config = dict(
    vocab_size=2048,
    activation='squared_relu',
    norm='rmsnorm',
    parallel_block=False,
    extras=['some layers without attention', 'local attention windows', 'shifted keys', 'a norm on each head', 'value residuals', 'an embedding shortcut', 'capped logits'],
    init_std_up=0.0426,
    final_lr_fraction=0.0,
    train_tokens=605800000,
)
Each number is 500 + 40 x the weight over the matrix's rms, rounded and kept within 0 to 999. Layers, rows and columns count from 0. Numbers have three digits each.

# down: layer 8 MLP down (transposed), 1024x256, rms 0.119, rows 556-655, columns 128-191
# up: layer 8 MLP up, 1024x256, rms 0.126, rows 557-656, columns 128-191
down556:506513506503528531531560604492507532553469476487466460422422502487555554544545544534391539466486471521491491501503515535521499486472561557452465568514452510495504421552502564487463491543548517
up557:485542410537581515462504431475452414575452509460419493519477546493506452477447499551466542475536510506394472412528535445527424499436474536560500472504472521523514472567487474554495558523532461
down557:509454492496469398531544543529543480456479577506483556473532483605498564423509541551478489542542489587476528490473484548505438552459556490498499563529429576491483572497516416533448515474492512
up558:447571446523451427540446572520432555476459591489468577457515558447530490483424544486510493470513508497512474461522478560414424514444555454493514482444518441515488418521528504485487429475420513
down558:465493527507499534532472525487488496556596485502499534473490485519492489542478516505468551485516532451541440563497505506467518560456539513465508460473439514533444484513475481480501417551516530
up559:513482461461471437472456536502452534433479585479511531527512446495524435524459534537470514486522509512479559443527468469483498446507452562522464520399538497576465485488522497532491420545564411
down559:480557570487515557503554525444514531514543524452567475488495500523491511495575478517548537529472521519570513458557539563408479492479551563438473464495449529524577495492541543474442559502557552
up560:435519574552480481531458539508595499505481547457526525477494530421466480598540492520526530421560491474502518532506534495459435522485478563544516502450553511455513580470483558514458512462545472
down560:591482517474497516592527547435467522440500482540547526556454549526568393505512549483513537528525501502523523424497550542454489464502486540513563558554474525489488450468438489487456428467454565
up561:449468562575498536479433541496534516579527508459447464517484510484536425526495550556491444489506543536555544568447415472521459538484589530410547560544525417408463524493538508456474499461472468
down561:582535480552472477510532494543438564465526514439445518491553463521492404484490545498540516554548483485440453480491483442430445517449514518506454554422445494550503484479463569534457492456461532
up562:535483509483487523574457492515472442552483574519583559501537408441523423525466545534514465501505458495525546458415514458507503547521419488522476528492548538509530487474515466398537488496587519
down562:480479481473566492522548460510565520537448475518537514411487531508507492519458488399463441515485601510462474473509430536522518529496444513499538576558481499466468504530486514455522546429461504
up563:536529547448480523530546553504482542548470538461516499499517563519458527521396457481518533476613421505490466509484444472447524502527433458522519502454408544539487427444515570497439550491504438
down563:451438520469519532461486495565458438525509498522508524465511474486447468466481531448499534478529537456512439476525537622497473537418539523444532526503471525533522475541485521484441515594488505
up564:487517532553442514478490473491530539535497502523549487525470519524523494507554506476510436520544460577563466513433562490484494536491518518527546522420458446532482539479499551444540495541478460
down564:525478572480573453500490497530441527501505478499515517535481495453550498485503535547451500473448433484539487503520504478512548557445424510534441446514482489553506472493519511470437494504512521
up565:458437557439473562489413496529425494479472524482445538565509544562504487476553445538564480493588464520454480458462460495523497500531496573514504488550484459452410531494439511542487496518493467
down565:504515507513483513604560522541491525508491460536453508454560516592520502510438510526568531452513515508492429508473497541527491539470450545472574499508486548461438517512512544568537526551473511
up566:441471511503559494509502483495532490533509529558457526538524434492468561465462553452499576495472510489474499470448501430512490554414482453505482539459517476526539494456475447541486490494537441
down566:470523530462598512523458468544472525442468537580513469503554460510494485491525495556524500571557551509472447483482508524485504521500428400488527475537530515501530495528489490567427483560555488
up567:515567486481539447505479501532522527458499467466462480489510547428522527544485394501471512502470530447489425530466477455532499576518431529446442485571613547542490589470447425449525539541516579
down567:459496488510472523492501492434456545470498450476522551435464597570494578542470435456499571529458545516410507519507529457502418446510472515473506519539584477562476448504544453440502480532480559
up568:533561509565550441471551562401541504530554450460497501416554526538548529549579453424478517505479415480489438484457586500517515458438485527475475532501507471485433488530530489535434488549546554
down568:575510446560520481485520498439472529469461433486516475541482565517598467439500485518448516500500481512424548463486479533475450497567483445542490512510421490451553466511534501554428511474419488
up569:456480500524515473506447566469451498469530445534483458448542509496516430502484497513484476496483478499544549504500439456470502511496471490490500515572500435495418553451467480482519432504428482
down569:485522505566482504486488426559550560498513586460429548531536513520491489518494533557460531452459518510432399550437444530524558524517532427492518530514495503460494536483451527508392501546440555
up570:558499518492533484517516557446514510541461529491487535508509465454558425506516460510513455485452539421591492509469544534534457522443431456489428475502542487516497540493461462534504504491472459
down570:463492551507461513560437496485448524475500431481448467555534531517498485518473469488452514549525530478537500466593575532469433488464434516494538461527521470459503533456527418494488492458504550
up571:535559525505580439545511514501514507511476563565497515481510539466502475494463489527522479478607472524575506464511488392509378517443575539456465469558443514471478450547454528488528519519444460
down571:573438513475527509544475524470559550564488539599485534482440488558507503508522486540505634465475479536534511536543469539525454409518487497464438545507436564503480441544513464524528487457444499
up572:480493510495454408450451469518565514465442453444477429502499476501497473604430483495534553387523494473464531546547477531491534504534512493504541437547509481436517516549528509613551564549467500
down572:485491463429515497477520476494530460526500465469503492435472499584554478499510495541521524502515503513436578433492527453512494498519448467496549530466499533513538403488439508542500488455442544
up573:431538549495480482483455430516492474434450527517476489499505511477555505532503470448478528494563526493515514484463492487482473485522476542433568473458517495493436463555496564555475487436550497
down573:468489568475426473446552577513418527516478486489509505491496546570453513463501456526516437541484495535504509483548533458544404451509510489488547470536439521478510459473542488603586589454464485
up574:478496530440516469464567503509542463513511492486435544535506510526469515519473482424492559532485515473486512443490514534516503456510562469460502474466492479473536458451506543508476473521530473
down574:535447466497525495459483466480484484470464500539453446451442477522466445528535502537492458556422545534533469507518481440448490477535442452548456548560482397538464526513526486514508482501451500
up575:517489484472518497462517512565572409550541497476457520451524583462422458577513471458527532427507479468487507491481504493474465481490506513491531465498546482548442429527510454531511510457499518
down575:450497484535509459520507578457518471469466522530563525455525419506532453499477502484497485538538498465421489409457484462470527545552488475436479427529451466495467473508500481467479501523460512
up576:520442531509576491545506522469487527525470468496512543547536551467532505518493515514481474547405610439547472499501459462479496490557404456517493493509482513484518501458524494490455502447509524
down576:539511456527500486508506477555473506501526551500544510484502505403470479526505572474447529509484467453501504523556491488567503501538473484534455528389441563520481498481534528552537511517545466
up577:463583571491530474489543525505584473546450512515431500473459490442504569474504530477432475457537535468439497480506468442535464543466482522531539511477520474552477622534608549506501514441487579
down577:497535484534477450415501492569519440576528499430455456528554507501517527476555532448437436468566506496519518452531502422466614490515511525508527464485494567546495501428539548469542556431536437
up578:555465534406527553550512509387430536532485479481492406520524513506498408425517459507514531503556591478542521456502441571439490535490539550433531572461550494585469440509528492461531544512542437
down578:488564577508450511575548573403541532469475486500458524505519520490462525470525507516479509485552556462531472510466558563388507488537437471441523564565552490518495556540571450545497530535552490
up579:505452501528474463480572464468546588580543498589542483527525512482462545482412458514492481536492491479410490492514512540546526548436506539528473480506434550554490479521511487430496571457500503
down579:481498540504522497570572490520575486498516508502586472481527469494427413456435508533534481467520552517483545457539508498608556493472521526542519507577484475526457512523485514491550504517456514
up580:482475579494528526501565434556428575515537507427533426518512488466549561440535408548534482540459535458509529541516536540555482504477484487505557521557502482524522601451548531500448486475545522
down580:508532478486464519497527551483499420468518443538446554582460437413568510511524468492500504533496500530531520508526458488449536489550506540518476572460509545537475473422541551521496400520463557
up581:526520412464529494474542522513534504474488515517483569510435472493511546497546518536565514486532506520542474565453489533459498578518452535465502463545440467556564415466449448526511501452553520
down581:565534506481539489413495553561524473485441532542528545483455529522527491502530439495512553564470480501458447509506517511490549556539559492459560541522502440446612511516522505494471466538471512
up582:520531488464476490503558491486552504504424518474497492515442510475557609521478517494548555519487491467487523539513471459441444509534435484506522488544528461464518542513546518483471576495418515
down582:402446484486434470498489413560429494552589505511493454565552458492440422529482526511481483494498476467474504489546491517561484428518506475510504531482534476478516510549436448540530531469482454
up583:475475498524500414513426527512476540558478508448506530555546480489468483526516499511465546458515508516480549498507445501481519488524476563441508528454479554431482458559507486551438414489480475
down583:512557467453468422544447482499514482505527530577482474497401491594517483514524498402519486514535449553501534463510541508467523495444516432462483559483562522514446492437539525529519487490540480
up584:491588585463516541480562459506534505480525554519448515500527484478506446544464518483541480414513518476439412519483438585513512537449453546531475484502506497553517563482521480528439525516483518
down584:493510477484494500477521481507531531521528437538461475550495508483542527472510490507533461525512491506520525558511533528531520492543501504496503545587463560541488479488504503509512522474433495
up585:478490510442470490482448500474524493495462558409475502546451454445590529532571484497503521509557524535480480484416506502537504478451543507575457501509481465540512564458579464573512458508573469
down585:516501562561494499493578491474433506506437448425462502563527580467527522537539529433467520562502534588431477542469518524492528508502503504441544503496493484503593439508479513458506506444507415
up586:530451436542420470512515530463523460568412496434508424499530457516530491499464510534455427499501489450498530467496524527506467512420441473460474484461508530496532485450450462525584483520597479
down586:530409492449467544521602534494504474524496548436512509512536457519504455479590464475522468491526497520469505478521508499457482514558520460468488486547540445481504569513513420472567508522500524
up587:503493508557466495539563562452516512445534523528457594489437531436508481537579520480558546485571533433478504475569508479462503526482458524488559490506523465494456565531482450463423555545499490
down587:475463547480476435502537448524498520387470500429423484571454460505528527554492526491530479474479476512533504525500514449519447460505539563385460526511493524476513591475507571488504509548471489
up588:498470500530491542445531548411502527545457558562559492549493485476506432472485473506582547616522448470498480498489546474447473572513488419468521459530577500479481494497547515464489452470512491
down588:467454462498470529385427481487526493410550479505609449513495450452458504481495471499513532454544525530421444597468494412477519529557473455477493532527526504541514457405472485551484504472352513
up589:466510504523471498455463472476457485516410495534513409502545473483469525579481560418573554593472462462565506487542435531443431509573483549485508490445528446580477544549523462516489478575577507
down589:486439509488483462467492473482494474512447467512614417494464489459629574524417489546566544520454449519523482518502461514466471503558472570573558530441508477509464589543520504432500490558496477
up590:436542478528565501516495524517532562460476539508453493464487495407546486533463503526483543440512498509512489489498530515475473505589560446521536524595538512481487512480504476422411472489477548
down590:451517448479504431531520505551490431477499502442507530432475495510637515513517522495403557477492499485526514528471464548554515466528564499509537523435516588419500455495550477514427443563452522
up591:517404467502500497481524465490490480525602586459466441494484517428506468399566513527600501589456475462463460551501518517496446560488532408482503547485488520505470428501478478524456490496550485
down591:571602467493551487527529511434451483520553538546459479488565441511492527519460505465463536529452488475469489532494505455498458552478470578485482531553496469413484483430450461524514480568451501
up592:526480514558466475520471494476476513493553456454453506517507513542492472541442478587531546526439533477536460451581468455529470527514492490521475545507532482565475510553506464524494456561545491
down592:486547447551522394430535453521479503505526440458457455548516553477535542562471496566461583549516529481514411485520468486466466504480478441513406567471558497467456596490472476504469343552533475
up593:468536480503472454493525533555502455461461493443505478447454534531556567392431482464513519519432473535500511529605541520489449499442432492550526470488555480495557541525481530482491499483503501
down593:412492439513493493513454504476515517482467444518470495455560483539513526498419499446480455568471433518497612504573496473589544524545528559560497471593470550530482494525487542471465536512520544
up594:520568494513493422495507424470550542509526528499515533488454472433488465520473501489507457507512508519476526536510573558544478494529554450521476493548576518487478521528496534423461511471507463
down594:531508505439487551558519583420460528491480460513475536541569511525429480542459518489438556540511559427559570487550494540531472472527572522476526509586500521491557514477530537415375520472540500
up595:511619448469580517566448568482479522490480477529519518524499513451404542525484530503538508487507482432533515483616527489539533491485574557515526504514538521555435476454543488558422539597507457
down595:576486462452498499524539521464443528523496448544549513491493564484395496491516510473511416463544545530523444504572534512454507492543497469524542469472486484484531523499486477545482430566475470
up596:497535481495544478555497541430490496504498482532489463505575431448469527483529532520514543504466462570508463499464513532513458532583486470448521433461471521503498484535490518471545538519532549
down596:399495515458412504487445468433529521491508444453415481503549488503492466554487463574510487459492492538513465465456485545514522496601459545571536536517525453472453537458550486554615548466507466
up597:507484472468494435502439488495465562528503602501407512491531445550506514494443425484599492544513487554485434521503540461487492479450502526511450457562511440482484461452503511513477466486550433
down597:518508444519445483527494547493552571437528491472611506413482465507524418502525513512507453411499470494402554492559563529454540458478474439451496554559496485541489529467513536541466558551577401
up598:539499470472475489552453581525517482486457438466493514538529499505577544505536489510575509550611521460614481529529444466425511568498505411497570528552499437491506481562461480472498507506531480
down598:452517539435470537486502603497459556505558476447501495525563627452498535494521534388508472525576508541506463556512617463522541476539504527515455439508506540456459539497545533395522434452501484
up599:547571561560472500551470479456409538562504501453431497488449492517483536519534501569473489432512542449592480442529487515463506514503522474507483486545511468508492454535429516541485447560479514
down599:455505454478512465484493472468545446479552551538480420525509492448464497534470509447556529492558532505496534577532465571528457485494464474492540527471494503526514548478565458492438492535497483
up600:517483524509505562513426522443501524428508537489593472508453592445546584525461466470459460532480411547469544534535435559502500479446499511495554516465518494519569544584498533498469527493458502
down600:510556430564539544467491438470524534506530429507526499558468489445527563513530567492466519535548541537491508479509525473505464547495555498486567473521501512520535549423522539494510470545462479
up601:528474456568460469523456528484508526462515505527410541476490500484432478560470521494425528487541463486481529469495505474474473551529496477479500491510490468499507482490597496466485529513543484
down601:512489520533473441476511492549487495441466436473484510430487457503538488435539499527509493561452576518482502497506492566559605487457531538564561468529509468554525490482535444571533489477526497
up602:498549485529526570474541512433490479544468426543491542496480602529500482479482472470581548383600493492538515440422523447504552463526685493553553475544473483458488556450567537547481435559421489
down602:539588463463492531501511447467622486548514517493535525507444482419485528490447530526456419542601457533508576540419533502551592510458585479481496474516464476364403488511485441480462459544452515
up603:547490542458488439436533529463527474500506497428444495551470490545477410502445480444501456523510541495436415526502463495468461485517510436446461459479517460484519503487462535423525507470481529
down603:482476520578444485479423524487506536487501488513514563497478485428500527521514484486483522490473478464474530504506529528497498440514452450571567478472502511487533522543480430490556437510513520
up604:562503549506531467492503512473417459409513488446558479533569555496487469490507519451480494503497519540479490452426530464506471562530513514480492457466454444500538482524493544581605519525496530
down604:534504528448487429500555471577549478469483492520440434540453509436444496571542468545518487544495495514490503487505442474543579540506519536571471470566450502509403494499533612534468482513572506
up605:503459482522577493474521480503493446491490501471404426495452546456504544504506456518474461517513515534472428436466523571488484499479553391562559492434600493538515489434476462504460435520508441
down605:470555547481491482478499466527495474556433511465411519499543557496583570473498495437492502489559524501510457499452555522451456507557475547525454440533494439536543498463557585468478507503508465
up606:475505523507413522484463563527411448506455449525447573527499517429478446517480496444505519474451544488510491498496501502481447491557473510471445527498474485479477459520470581602466543500574482
down606:426523523502475520498486488437485450516518499496462461609536530476484416567470463500494515532553492521552531495538431544523509542511438488483488456466416493456520502383522510483468618548541472
up607:531551502552451475543470589489464439545504515521520537495488604527514552437513476450426545567500504438478491496504460426455486491509476535523444501459451498540553582437492436449492397505513494
down607:531534536442495491530516520533451447502473489534530532436519477475492439454475440511447498562447494488507499427479521531524426478441552620536503464490407580475519567491552483495498489524461475
up608:529474527470586494547473443542450612501427541519526484542524578443550532462533546511484487471507533461498521472485434564500503548448514516483499473484554498509470523480505532494495423473486537
down608:475594528418616436483478525607402511506452521529435477518568489473586516562464532479516477559534452485572508492502496519559508545437439488526546429500474518526462497530501457548508528510505503
up609:512562542597452512475573532443485547516461531488514507517475459511454507520572475508515439461505538410506468547437482495476589527508552512466594463553515492495478486493475491489528507529502502
down609:429508550499494604437527582480485570496539452516494461536478497541540441571523527525482569514513510464436566499464484481521459502494469535482528567485489457560479528510437476590519469560472499
up610:529490440546425469420463534443552548426545429434487549533504471519491496483457466462516397485455514532514501522427484516576530436476472445467544407484553450483500513471483426520538474561531559
down610:500533497530467573546505478447500516494500519471453538484483587503469507472492479543489538451501527493501491504434552446513563495435488443548490504475501462542560501429490469546499501546539502
up611:556551502508607467509553588521548532546548456529444541505417558440473490498531511478554490410569553568441496469539512552573568526431445522492441536514488534510449462478485509480481576504574475
down611:476475533492451481546466468440505510520544469506544478478481483470528450556487492486422496524517547498451527520520554475493477507501509547443527524492501551471409559538446455527495473507487446
up612:580437482479472502443561569563522497570554410464508555470532460502449478536501438444560545460536528563466509465486518495457467525455537431515536497510395478482544490441536480474532517475464545
down612:523447511463561515535570469483460493564525509512505486463488436524489451502519504506518545526475420561541618499450510514551542463494511564516441468458493511498455536459453523444452458518449484
up613:523459502466448498572548417494517508471542501527550486471504448525496491509543499531519525528483433573516479466482514532524539510480464565482520503455524558488537505468598554477472514497526432
down613:533507464514471544566427527483471479413491454480524514496471498525541583570499469459496480551531502479540465505504471528538475597559585496461529506529471460495492508427511515501495451507529491
up614:478485492526445445486515433556561523511521513499488448495468451466511554505393516476472452512506450437554490498486507470442463503514493530491478504510490466417459499483589437573440530531561483
down614:562473541546499500515557442529543435472531521523574475480536474508527571574487542515491500542527561485419508584535473367529526493539488470441433503544456480487457484548448466560518490534544523
up615:497475482517443493455484466505491438512500502561458515573508398498501485520484551515497461454518520552545540476493477481401489551450510441539500505473488458422429525521560464526426433511411464
down615:543521465476517538470506534541502506435506488520535535497456498524501472466513490484502550527482559503502479444554499467484560441487524518532585477467480444492566494550554501513459502546522463
up616:489472460469509500417579527521476497523540497507484499535485515512584541525528500427542421551407502447536514487574480462517520491506522516501522475530489550417449505548443506495490494519508521
down616:518473484516503525549516537441528528445551532485417507520482389475514562577477426488517442536487521550487535483497491519487472453536481487459472470507460529457489490505484568442482496511494510
up617:440513478551503484520478541445538525470517489462534549480498504479483464461515495391501479499436478486501494551484534484461528499558527573417540481436509582546453500531486380480434540515445504
down617:441472529477472491434601455538402503468491427525437499461491427445529547522493428543470505412512429434548496498531543501484523560495485540486543516479515455527537519432429416483499434556457512
up618:547448463507507511489469466502502471444511500523505459561447512557488489621467418377527582575500493533464491451532510515459472547463505547457509488515456526395516492508503500520439481520457517
down618:535503523475416473495501473484408561545490543486486533531481456460524555501488533565521471511520506537487492488542503550414440462515532437428457541497496430550579497492603453618497526479467505
up619:472513524512500536388493527484500514522440465442467513506538568498488498545558530455490502467499459451507523433482538474549506508524523439461578487516463444501547496448517530495401549462440560
down619:491441451509503447470501536509583512454481449454554520511500451517562523504494535547435488454507509548530510539529498490574493561543501551525453515529483557465512467474543534506499512500478551
up620:473596526586471524474392502454493539512526494475474481479423491445554554563495555474441523551457409481453505516452573511552490541503530553528523442499438488555415494409502492516576549562490519
down620:489535475476460518516559493493560509528551456521510512525490510540471541586527530544567514514549534501514509510488521400573455459536527499521501526551532431489444498501490549418599500573412483
up621:540450547541535571469481492506509465534432592504422476507431412487522479528550392450535491485553520456561506498505566488464526530472443609566496498474547516483509475574501519411503516476497510
down621:483472508492498489488560442546471477543477589597533480561564449475470493469484460444539521533512534452523477504491512526505526460501485505523549510456530522424531489578492593470533516451487515
up622:502573526562482481502486527521460521528375581518443550499347522444481558504535437482456487477550467490480496435586495505521441483405477526459469466448529544507512474508474523512542566529473544
down622:506493492452523507437624598518465530506461482534493539521520422501521483464524503595562483542488437507471462527443530573410510527520472491528543516521512502497519490505543454495442519545425479
up623:488475538476447519569454412425508513497493532511494552565477477475442561519468414489491494525427428432507476522436525422508448477531445440510518490513569477559509544550466486478497503488523517
down623:462485536456501552456466498488472478507466454555525510513475516443427498589495457522493515538432526448502539516518521501465519535460461478438488488454476447538427551518479485497449500516509468
up624:485454564483472507453532527550509522476472521485455543529459540463440534516504488452469514476559473484542536476460532516518541547495486533551509473443498505492502555519547461486504556513495542
down624:447449464535524479515523457488463451456492457465479551505485468574489510482536577549560488493430511516536503470450526517521464532485483506488471525486495510552460525448399569528498509399479448
up625:565491388564437519507383530508466484483531510499553537531458459403456483477469477479560533437468464513424545479522413499489552521485458568575466561544443544491535547539587485482493505534401465
down625:507547498466504581513495467533456463447471510455516468510493546489511507417420482463567538493575525493439476427537523539514434536522509464457454506507467425491503453466505553501584451422409434
up626:489475464526492512527451547524510450565479515498426427475484488450483486489513470557501505453413419450487524531448539481485487533470517449562504418467484491458535492525509511442482541533573489
down626:492541495439530548499512524479536471566485560543522476466526478497437583484535512519443507471457529462576458416505574478528480467451496500487530474487454502458512455516558498547603517433441526
up627:498572582560593482520471412538465491509495527425646510545460497542502469482514447529536476483554527491504543558462489503594601550493537518506531531573479515469460578466444466477486414501471531
down627:559540450514536433458378489472466499523531450424522542524473537560570426416458453470527517442535577574460512520439594526547494421459515581502494503494519553452439568555484499463503484530517518
up628:502567517512588489548548532462465544487557468492517480496479454525479500508447530501458464465524571491514507403474523537472513567479496556492597526493414479511480525452572506496463554525541585
down628:495559472532522421459527462525517507484543510517505494536474485514483536470604540462523437443444479511489514534513472471480494508591419492457465542527389507528555546444532529499496505558484532
up629:528479517461424417505541538494561489560551498537512481495504465385488519484431555438492493467398560529524493527571550491414514509515395582496500442480506464462481464507572478445471534456480497
down629:451561555438482509488507504497492553471503476564472546438499491517554544499493472478479503497430443509476487428480519537506488487498501484462517550537523535549528534505423499458588543491502561
up630:525497453476502491536451499449495472492520542538456483523470517498477553481486469553476485526461471495495472516465479443552522550449500588480547542509513503488490507465532457486547489537459497
down630:459386594532544508455512512491478445514459448519568412540472491520528461499571488462506530552437529552500536482483508574507484500535566468512544514455522469507517546531520470487452522544465509
up631:529519499455533529422566495436496505514551514497523493584513471512437470526583460516545519540527477461490422463476546449544537551568541445481477559535470536500540478489525508505463521554523470
down631:527459503498586516450445492471520534508538485536492497547472504519498541524518454477481537489477480545540570555506439515535488505557511447481495542517486487496533485504552502503454552530490442
up632:500502393439499464558558530444448533524475439473479416448458558549516504480461481470459551492523497499560452432467440419495423555492529525520490536468497483465457461512513490564422530505470472
down632:515473467435500496435541562538519554514505459519474511516482543519492478557448530428494442591507514500456482494444439475563527530535474553473501489478548527485449418483512456471532471495475494
up633:478431511525518479513475599530502446531530468426457556460420524445498493583443507533570556523460445567458495472490549488530484476517529481505527462456517507436505532477512445460528479546491487
down633:496489448495516580551491470453519557504521530452517531447541488481486516516458451540542502489460551524480493578492478475536505470514519556463510387466485486449507456504497506468478511550465479
up634:535495461524505516462590520510442503551505489538458489512495581455564459506471522513500534501520509488531514459528471566454473469442528488450490466543517451535544487449549416473483451552547467
down634:564530497484495555484549487467508549545491505508483581535516488526447533598539527479513499543457515539502475556456519571421491494456475517457551407471448492475518496518433509574458498466479462
up635:509504515463534458460539549499497495547457532443523435531498493470500487459532465519587523430468492515457495504546527516501514536452553518492526542505524495517452616481487539572474538514575405
down635:568468446461517447490505455476505556453503477474576500488510478537457532456460520527507477521480514501503496530610485438449574543555596486495563553498453517442536526542515510490494470527529469
up636:509502444496466532485497530514510546534474509511497512526494500502476502501471495463463528485465505529496487483468520489460492490519532499506502454528515470520481488469483514457460483520512485
down636:486509511509532461543453395483510475451467460464523426475499471547551538526585520538512483523452516465468521501581501489546486518477499490454484525436499491480489504489540499521551536480521486
up637:461486490494515538516468500498443463513520589518539481484521467540528488408528443524474553464487516554467529473529543460519566540497536489549543498543438552501484542498550566516505485543434503
down637:492482543438509491522516475390489503502540446518548502499411563516460453517493530513568509514516544507577456539589518423453457465558492451560498507518489569503522483492467482525488461517517528
up638:444526483535540529492513513498485501553484466491512494495486499495501491520514470524467517522528475523490539465534505468464501497491505456429521463501444482469530506492511522426508534531449474
down638:535568473550520486489484504548528495463508494496456459452519536478450511525421457507513469509442505463488519478516469537555521496497578545444495469529509566491440436519516491482495520547565467
up639:511476532521494489512565508513460514486520544457487492457494492497509577556470521485472456435513532442438415498504552510430572474566534513469505488491423457461487500452515544540439426498507445
down639:516487496504419552475568484464468459481463482548525507472523532539531564580437467548452420461457513533538460493475520492493547496428504532495529459424444504468494464495505587479442492535531485
up640:472507596495544557486480539545545437576475567506518503527484439418376535507498580446446527537472518422598455477571460429464525482491535482513532522521437507541486565410520585562462561506528453
down640:511462483498583524570499457537571480499443498475425488529478490551497476518386564437513543552501520474493498512525494392521477450488551514517495523543535561489562531529452515541550455522580487
up641:460462536511559574500526555518558469490495504510493415552511497495474433472528497444498480484523458479517509510448462436502583484471512459518448539481502509433553532509463500581480500519494446
down641:504465541475510491450535495476499519516440483551467479539568532478508512477547593546529524502486474457486542535492454473486510527539516494480509505477523499452497496496465493517516495541492419
up642:523446477564532490452438477538542483512531501440502484458499516455482502557405446486525477492488442520441523572542466544439528491476550532548465524527492524526528505465501458411505530584531505
down642:542496523523545467471458571436567535492472445504431448429504547557458519561414559496577460508489573552438536545416428496531500469470498523480540465495605557552539467472483553473517545541511493
up643:478524533539508452518528449535525499573462477430533500473438532498495492512486484454514539483555483565551430556518516455474492484523458424455544461449552514532572462517471526504471528441462498
down643:469459524444507432550498555538423496509465482566482420537438587547597531414484529458477436486559497543500535489486512493543523558477435557496462469552472571488487481488488410452618497486440546
up644:557507530455462507513444424493522524530503501518553483562522499525510507437546552470516510509394518547520532441490471528486507483512469481496519498530530552553511512452564459523465537511528542
down644:459449512525494517517536566506490538535501521484441542547461512474483460537479469494459515490554484460513489558500541428517540530522504515481478505461528427445504533561468496504508483491500566
up645:532538522461507516564456453539459561482507545519422515538499441509515587482536444488499493449474508477450497547467547492487512448454582507490490546466518441574518446531553526505428528467475605
down645:522501432504507482449531508565517479488493474530495530488564516535533499545514567485462432522535502463572500537598487565489446510493594452504493533573496581488476557501442462422507428537589502
up646:605505514493539524553504495460504547524567469486501489523539454461519479514507502472524493546463465576596492531466527521483441474563467498480566531482458571552495464577492524535519591482494514
down646:500484491566511471415503518541486529471540483461441491543476488439519560538514573560456441579504559555501460486508553520428428530501529422459526472464520591551582462508481544469472477565487459
up647:549551473452521559519536459531517527500499528446514498462524452496473497488443477524525462487453567508518505610480495525509469518558457487445517498517480471541505490569528528555487565445524540
down647:406505491514538509433473462439467454487445496445580439519527499513485475522504570543570549561522447535478514518483539494510586400459441475543532498470522492466505496416470516500541597504473460
up648:515510498482588461487479456476543525484424554468483524523534499559509534464516453484561515508496420467524485456485564489514427523469533550416506541565516520508475530523523399507509440576475489
down648:552476483480493477465437460457499501521481495440476496532507506495549473505448544480476517501458423513510541471519522533516460462465457512551472477485431512474537474477531479471449482501509488
up649:557443520453515532412475526556528477436541533452515494511549451505559480472436500385458571433473564525546567492473467490498471515488552468408496526515505448521453503522527495497453529567519510
down649:477574505487521471463527526526526504486532481513530503455502530491518429437515485457545536511460516532436508468479447530504461417539470480489453501449490502530548438472472543483480523498493484
up650:476490510492482495540557520484482539473486430493527465521432529511507504445490479519570501526483478563432484504538496560471569463463511488543460511548494475486519528446515512474526510482526536
down650:506469521547474520499505498532569526481508522513449439521585537432482534474487474453590464427489412472495478554544511433511467505506547507502521509437481545553509545494557447437512472517476497
up651:480599482511479489482563451520502466505473488500475545523503511443559516521481533510542503436463473525462469474530526497489530526523503485522506411521475538380515500472473474543580481496466503
down651:575437538513442535481503524487490489545513515528511542504489526550546447525458512509494471537495463448477493523481503592487492487559473497484488480514575474573476485507576532491399556521495489
up652:543459529489485448500558454490461457509427542554465452433472534521443509486492515494501492462404529416496463485461517537539523547508429465531505520460459511497420483486439501500487435552621511
down652:465504437489493456476511481430467507425489498480569483494517472460485572512449503451489504505499550472505501478459427439468451539475511514393461487440620427541520510510514488479512399489431501
up653:463492502500462560519501556485520474483523497468431490416445441543469527456559566489548528457558555502492515457503487537491464553522493527519560481507541466453544494442494518504457510489532528
down653:485472522472477559453526510450495499433453525468556528472522487550436484449571551537463498527503543542533529494512485516554429460531440475460497516469510507478550418496466436476478388437533491
up654:524523453543453533513521488513494528454375501494525560496498527528462581507426515476475523490515484470499509455519438527461458529554470466445477510556475511532536494487537482511478564466593481
down654:585544522526447524475537428463468461435491497451530471473502600454524445506581527540520561530507525536508468547453477480530528482491525513487540484462488489470544470600584530403551498508461481
up655:474515421437555450524484530578492513482498523457472481434459536492574509538486514516448512484460431512529516543553495488494546566572450484493483501502504582509502531535462552572518549516540491
down655:519600463514455512551534489528375532482466549562509465467533473562441468516517474530505504476542447564473438415492500443487431502547484548528440414444484558521483464543490506468576463538509435
up656:508495538460540508459425471431500455553485547525389514542501480459495517470468466422533477526589522446542475487455486459473587505491513472507526518489538497510524464493520510429422544511533543